python train.py --n_layer=12 --d_model=160 --n_head=5 --n_kv_head=5 --head_dim=32 --d_mlp=640 --vocab_size=771 --activation="tanh_gelu" --norm="layernorm" --norm_place="pre" --norm_eps=1e-05 --positions="learned" --qk_norm=true --attn_scale=0.177 --bias="qkv" --tie_embeddings=true --parallel_block=true --extras=["capped logits"] --init="normal" --init_std_qkv=0.0395 --init_std_o=0.00805 --init_std_up=0.0395 --init_std_down=0.00805 --optimizer="adamw" --lr=0.00365 --beta1=0.9 --beta2=0.98 --weight_decay=0.11 --lr_head=0.0074 --grad_clip=0.5 --warmup_steps=453 --schedule="wsd" --decay_fraction=0.697 --decay_shape="linear" --final_lr_fraction=0.0 --batch_tokens=[16384, 32768, 65536] --seq_len=512 --doc_mask=false --train_tokens=111700000 --steps=3021 --dataset="wikipedia_en"
Each number is 200 + 30 x the weight over its row's rms, rounded and kept within 0 to 999. Layers, rows and columns count from 0. The size before them is the row's rms in percent of the matrix's.

# layer 3 MLP up, 640x160, rms 0.109, rows 224-304, columns 120-159
099,178,243,234,172,240,181,179,195,170,219,255,225,232,181,197,174,191,196,194,239,220,231,173,202,170,239,238,203,226,183,157,223,211,181,226,199,195,173,156,168
093,167,231,234,182,227,174,180,195,136,224,271,207,218,180,216,175,195,220,213,236,229,233,147,210,173,239,199,209,255,213,153,211,195,232,202,166,180,170,174,179
091,169,244,211,183,239,201,184,206,159,216,260,188,216,193,217,155,187,204,187,251,223,235,203,184,156,240,236,217,243,196,141,224,193,205,184,178,193,188,180,176
106,175,257,221,180,237,189,182,202,169,220,251,211,243,197,198,163,190,190,200,248,228,247,171,191,190,211,231,205,225,227,134,234,194,208,221,196,174,164,160,184
099,179,234,227,199,238,156,183,198,144,222,286,233,209,203,192,154,178,189,202,227,233,230,167,202,165,237,202,205,241,170,162,216,196,208,218,165,185,181,178,180
098,188,235,212,188,233,166,173,217,127,235,279,232,234,160,203,167,191,191,188,239,228,236,198,201,180,236,257,215,227,212,157,220,212,222,225,219,184,180,179,168
103,166,243,231,185,229,154,166,193,162,224,280,236,222,185,225,165,182,202,181,244,215,240,198,211,188,215,249,205,238,216,144,222,198,193,211,209,180,177,186,197
095,143,240,231,164,244,180,180,197,147,227,267,219,234,191,223,174,196,194,191,239,205,241,188,213,148,232,230,228,230,199,142,224,195,233,218,199,188,181,163,184
102,163,247,247,182,261,181,191,212,152,232,265,233,210,194,206,152,192,190,190,250,217,242,173,186,166,245,232,224,232,204,132,228,220,217,237,196,198,171,191,209
106,166,243,275,201,250,201,170,222,172,219,260,191,192,172,196,189,161,170,185,245,228,223,189,196,170,227,220,215,240,212,180,244,203,180,208,212,182,204,184,192
103,163,255,239,207,252,167,172,238,144,224,251,217,224,172,192,147,166,159,187,229,250,229,201,198,192,215,223,212,231,196,153,236,193,240,212,199,173,184,169,190
108,173,253,239,157,240,172,174,202,148,247,260,222,248,189,217,173,190,228,207,227,219,229,193,199,181,241,228,231,238,191,152,221,204,210,209,188,196,176,164,181
097,187,252,219,186,223,175,177,192,162,240,238,225,210,216,186,173,154,152,186,243,211,230,179,172,164,245,247,227,227,181,163,227,218,185,238,194,193,165,187,190
100,169,253,212,184,249,192,180,204,155,225,265,206,236,184,229,164,168,192,203,230,244,236,195,198,183,230,211,219,226,211,140,227,198,224,212,198,188,166,175,172
098,165,269,218,174,243,189,180,233,182,209,232,196,246,172,216,165,163,202,212,239,190,237,152,227,183,232,247,222,205,210,143,231,189,225,234,223,155,185,141,213
100,177,238,185,183,207,158,191,200,172,224,276,199,213,148,210,163,182,192,222,232,251,236,226,184,186,221,205,232,241,192,171,215,206,223,188,198,167,223,164,143
097,174,242,217,188,229,205,175,186,173,212,289,215,215,172,216,194,166,201,176,241,209,218,193,217,197,204,247,205,243,243,183,229,200,243,227,197,177,203,172,202
088,165,275,211,203,252,220,178,208,149,197,242,237,227,186,208,165,162,181,182,240,200,229,203,199,177,227,225,205,228,176,135,220,201,209,232,196,182,178,171,199
094,161,244,232,185,247,184,171,180,151,235,279,205,225,185,209,176,186,199,189,247,234,225,170,212,179,224,233,208,225,225,164,213,194,213,227,207,153,179,174,190
097,168,251,222,196,233,163,172,195,147,237,250,221,243,154,188,138,165,212,200,239,217,237,189,188,188,212,244,200,255,231,154,224,189,204,240,207,176,166,177,186
099,193,216,223,168,227,175,169,199,139,213,253,213,245,179,208,163,175,170,179,233,225,225,182,182,172,237,233,228,225,209,141,228,227,227,216,211,202,165,173,186
098,181,250,230,189,232,173,185,206,167,243,271,203,221,184,203,153,171,183,187,245,213,233,212,173,198,222,253,226,250,222,172,222,202,221,202,208,169,172,158,191
101,166,227,211,189,227,164,170,197,151,237,257,199,232,187,206,163,167,198,205,240,236,237,206,214,179,227,222,214,229,199,133,224,210,216,212,211,184,184,156,201
095,183,269,230,183,256,180,180,225,149,216,265,236,216,163,206,146,190,209,185,219,223,223,195,219,161,218,220,201,228,191,127,219,206,209,222,201,190,192,189,206
097,154,262,199,173,229,188,176,204,155,207,251,226,231,201,213,173,182,194,213,239,225,232,195,187,177,219,233,211,218,220,131,234,195,220,230,191,174,182,165,191
099,155,231,230,183,248,175,188,203,159,239,255,223,217,179,201,169,169,178,197,250,220,229,193,217,165,216,240,213,238,183,156,226,210,214,224,198,179,176,166,191
094,176,266,245,179,250,188,176,225,171,216,263,236,226,174,208,177,171,216,199,239,227,237,217,189,195,208,239,199,218,177,168,218,193,225,219,214,171,169,183,172
096,170,229,212,181,230,164,174,203,143,251,271,190,241,173,219,163,181,181,197,241,215,244,191,209,211,228,249,197,202,220,141,217,208,227,213,192,191,167,160,193
095,160,250,196,187,224,162,175,202,151,211,274,241,201,188,213,177,158,184,190,242,233,236,190,196,171,225,234,214,243,219,161,224,197,237,228,200,171,200,176,175
095,181,238,208,185,258,187,187,204,160,221,273,207,237,186,223,156,164,209,200,228,201,239,206,188,179,221,227,214,241,216,153,223,217,219,234,206,177,173,178,181
121,164,242,239,163,220,177,174,183,166,184,247,175,221,176,229,185,179,182,183,244,233,224,197,186,155,231,251,226,236,219,169,224,219,215,248,214,196,176,173,197
116,181,237,195,173,194,191,188,207,154,219,252,230,252,156,219,168,173,181,192,229,182,222,220,206,198,203,248,205,208,229,168,238,220,218,201,202,171,207,193,186
098,187,236,205,182,238,174,186,199,159,208,242,208,230,189,203,170,177,194,179,249,239,231,185,162,199,245,238,208,205,188,163,216,205,212,234,194,161,187,181,185
098,163,251,222,192,268,189,180,222,149,227,277,195,232,165,209,163,179,193,191,248,221,237,197,214,150,229,229,207,218,185,147,226,209,218,219,223,166,187,173,185
100,174,243,236,162,242,180,178,212,153,227,265,222,220,179,214,176,188,186,187,227,233,232,197,206,178,229,237,216,235,195,145,230,204,234,217,199,181,173,158,176
132,194,237,215,187,207,171,187,206,116,210,253,178,221,173,227,178,142,176,187,218,201,207,225,224,183,191,229,207,225,220,189,217,219,214,210,198,176,185,194,179
100,156,256,245,183,240,189,177,220,166,236,256,233,227,207,226,144,189,193,202,228,227,237,196,194,191,238,215,220,227,172,149,217,175,213,237,194,195,180,164,194
098,172,267,203,188,226,160,184,218,148,198,272,223,227,147,216,165,176,197,195,212,237,230,206,213,191,215,245,205,200,232,170,232,208,223,196,191,185,228,157,188
104,190,259,191,179,221,197,175,223,142,221,223,218,227,183,199,179,175,187,187,248,258,237,149,166,159,242,235,219,190,191,156,223,201,202,257,169,176,193,155,208
095,174,265,222,206,246,178,173,202,169,226,236,225,253,180,205,160,151,188,197,234,204,236,196,179,168,212,233,218,206,192,149,214,222,180,245,205,121,167,161,203
099,172,237,227,208,229,176,176,203,120,235,257,229,246,179,210,160,166,209,189,232,219,238,184,201,190,226,220,209,216,200,150,235,192,215,234,188,177,175,158,171
092,177,242,216,192,230,176,183,205,163,228,292,240,217,160,201,153,179,195,184,233,204,228,218,142,177,233,232,222,225,187,140,222,202,211,244,189,173,145,164,212
095,165,257,218,193,223,177,176,213,163,246,254,190,256,203,218,186,156,192,201,243,228,244,189,171,195,248,208,238,209,209,151,208,213,190,218,166,158,175,165,187
100,170,244,231,175,230,185,193,233,180,222,245,212,254,182,222,174,193,210,182,247,207,238,157,191,180,226,223,228,238,189,124,229,214,237,226,171,183,160,151,198
097,169,241,227,199,245,187,181,219,157,224,279,227,227,181,228,168,179,207,180,232,209,234,203,187,171,235,244,234,228,208,98,221,215,232,212,199,189,173,189,192
093,167,241,227,161,225,163,197,176,185,212,239,213,208,220,179,190,173,202,200,227,245,249,188,187,161,227,274,233,248,214,142,210,221,211,234,187,198,179,152,165
103,167,238,220,178,237,162,179,215,159,227,284,201,233,156,197,169,176,191,218,237,219,233,192,193,165,240,250,212,212,212,148,221,207,219,225,219,181,177,169,182
095,174,226,219,161,237,174,174,198,143,225,267,228,223,184,212,162,191,190,179,242,208,228,215,206,166,239,204,212,246,214,124,223,196,225,217,204,196,159,165,178
099,156,243,235,165,234,189,181,221,141,236,270,247,226,198,204,185,170,188,200,211,229,228,187,191,177,241,217,220,233,210,131,236,222,201,229,197,186,178,175,170
099,181,254,222,178,254,177,183,197,160,236,253,198,224,183,202,178,154,183,202,244,216,240,198,200,178,227,261,216,222,205,139,223,214,212,220,215,166,174,168,173
103,186,259,219,187,231,184,177,207,150,226,292,222,197,162,208,169,165,171,179,232,223,221,203,202,162,217,220,223,247,223,149,220,212,211,229,181,178,183,176,179
101,166,253,221,198,235,170,179,184,155,238,249,211,251,172,207,180,159,210,198,223,213,237,195,227,180,210,228,229,236,195,155,223,198,210,227,217,156,170,178,191
100,200,236,213,170,209,184,187,215,168,229,266,218,243,165,184,168,165,223,193,201,216,249,210,179,167,214,183,219,190,251,146,236,204,202,254,171,202,176,151,161
092,171,268,208,186,234,192,181,210,128,221,252,220,206,195,223,142,191,188,170,225,213,239,223,172,188,230,226,216,240,206,156,234,187,231,218,179,202,192,191,173
079,213,229,232,226,214,172,166,221,146,198,261,212,222,144,195,156,186,198,188,221,199,277,189,202,188,247,205,217,217,173,159,253,230,198,207,182,156,202,175,177
098,154,226,242,161,246,175,181,204,155,239,263,230,229,177,207,173,179,195,197,259,214,240,183,201,155,216,258,205,250,245,154,223,207,239,230,217,164,136,188,176
097,173,242,253,187,250,177,179,198,187,226,264,230,230,205,203,166,174,183,181,234,203,234,177,185,186,245,235,231,240,211,125,221,201,229,220,185,178,169,180,189
103,167,275,218,182,244,188,177,205,133,239,261,212,243,181,226,164,174,173,194,211,228,234,196,212,196,233,239,217,232,189,135,219,213,191,232,202,189,182,175,194
133,184,239,239,155,216,187,194,206,174,199,234,228,173,155,210,180,171,185,176,244,224,221,194,163,177,212,270,236,217,180,180,237,221,202,215,230,187,199,184,174
101,196,264,216,215,247,156,171,211,159,243,246,226,233,205,180,157,196,198,191,235,228,231,183,203,187,232,236,220,239,245,156,221,188,200,223,216,178,158,160,198
104,143,240,238,177,242,178,171,191,143,218,274,219,237,170,241,167,182,209,186,230,213,242,200,222,174,219,240,222,227,212,157,240,217,231,218,208,176,169,181,195
095,172,249,213,173,236,170,179,219,175,222,257,226,236,181,210,165,148,181,186,245,201,240,162,169,182,229,202,235,235,217,138,209,213,195,237,174,168,154,158,166
115,191,247,277,190,225,143,192,264,197,198,234,207,197,205,195,171,188,188,130,273,187,218,182,183,194,206,239,193,201,207,220,227,193,224,210,197,195,208,203,188
107,189,228,225,189,240,173,181,187,159,211,286,204,254,188,207,194,208,197,201,200,200,243,174,202,200,210,246,211,224,203,179,220,227,228,210,174,178,176,159,196
096,160,263,243,187,228,171,183,215,169,229,261,215,237,203,194,172,196,196,195,219,225,247,180,199,183,225,203,218,224,201,123,226,205,211,202,182,161,180,161,193
093,170,254,260,183,253,164,172,205,147,233,261,218,217,170,194,162,167,204,201,239,215,231,216,212,182,227,225,212,236,186,142,224,175,212,231,191,168,172,186,202
089,176,240,235,175,243,176,179,216,145,212,266,232,222,164,183,156,169,193,191,236,212,235,200,156,171,212,235,238,220,207,140,218,194,210,236,209,171,167,192,199
101,199,257,214,175,234,191,179,212,160,208,268,215,239,176,182,177,167,207,201,248,205,232,202,185,177,242,254,219,218,186,172,215,213,226,227,192,143,192,159,187
098,165,227,231,174,240,180,184,211,158,239,268,221,206,183,224,163,178,212,198,215,229,240,215,211,188,226,214,208,229,219,153,228,200,223,228,224,186,188,175,171
096,172,246,221,176,229,170,184,203,136,224,286,224,209,187,217,153,172,199,190,217,239,233,201,219,167,222,232,218,235,211,156,232,203,236,239,190,185,166,179,176
102,204,250,227,156,251,188,181,205,144,235,257,236,232,168,209,176,178,178,181,242,215,243,192,207,181,244,209,217,248,195,135,226,226,207,223,199,171,177,173,175
097,151,254,212,193,252,172,193,187,160,239,251,222,224,196,212,188,168,200,181,225,218,237,212,218,198,242,242,206,238,206,153,226,184,215,210,195,180,190,186,170
097,193,247,241,162,230,180,183,209,143,234,271,212,220,191,205,179,165,196,192,226,210,231,186,183,174,251,220,213,222,192,127,223,220,248,215,220,210,155,170,183
099,182,273,229,178,246,189,179,201,140,244,269,223,221,188,205,161,174,193,217,220,218,238,190,211,160,217,224,196,237,187,154,225,205,220,204,190,168,178,190,194
092,186,243,246,185,255,173,173,229,153,221,266,214,224,186,200,178,183,186,176,240,219,232,189,188,173,233,223,233,236,199,152,219,188,230,222,209,178,174,184,177
124,182,266,249,161,213,154,190,252,168,228,204,188,234,163,195,158,175,152,199,234,207,228,185,139,139,212,209,251,213,179,182,214,234,200,247,192,182,185,175,206
133,147,203,214,163,210,193,188,205,164,190,245,157,202,185,164,116,191,170,208,271,233,218,211,185,186,201,223,182,218,216,189,215,176,211,207,196,181,180,174,161
088,165,235,213,171,263,191,187,225,163,211,262,224,243,186,207,172,189,239,202,230,224,238,196,193,195,210,239,207,210,217,142,228,197,235,248,196,181,167,163,182
099,148,229,216,179,228,171,178,211,153,214,271,206,230,176,196,169,181,162,178,221,223,231,204,201,173,223,242,214,235,202,130,233,205,225,218,197,190,166,172,181
098,176,238,218,177,253,175,175,201,142,226,255,198,230,192,225,146,163,187,190,226,223,230,200,187,170,224,208,225,235,227,134,218,202,238,220,200,190,155,171,177
095,184,267,233,167,235,184,182,202,162,233,265,206,233,192,223,169,190,186,201,235,214,237,185,210,178,234,240,225,233,211,132,233,215,221,225,202,167,163,178,186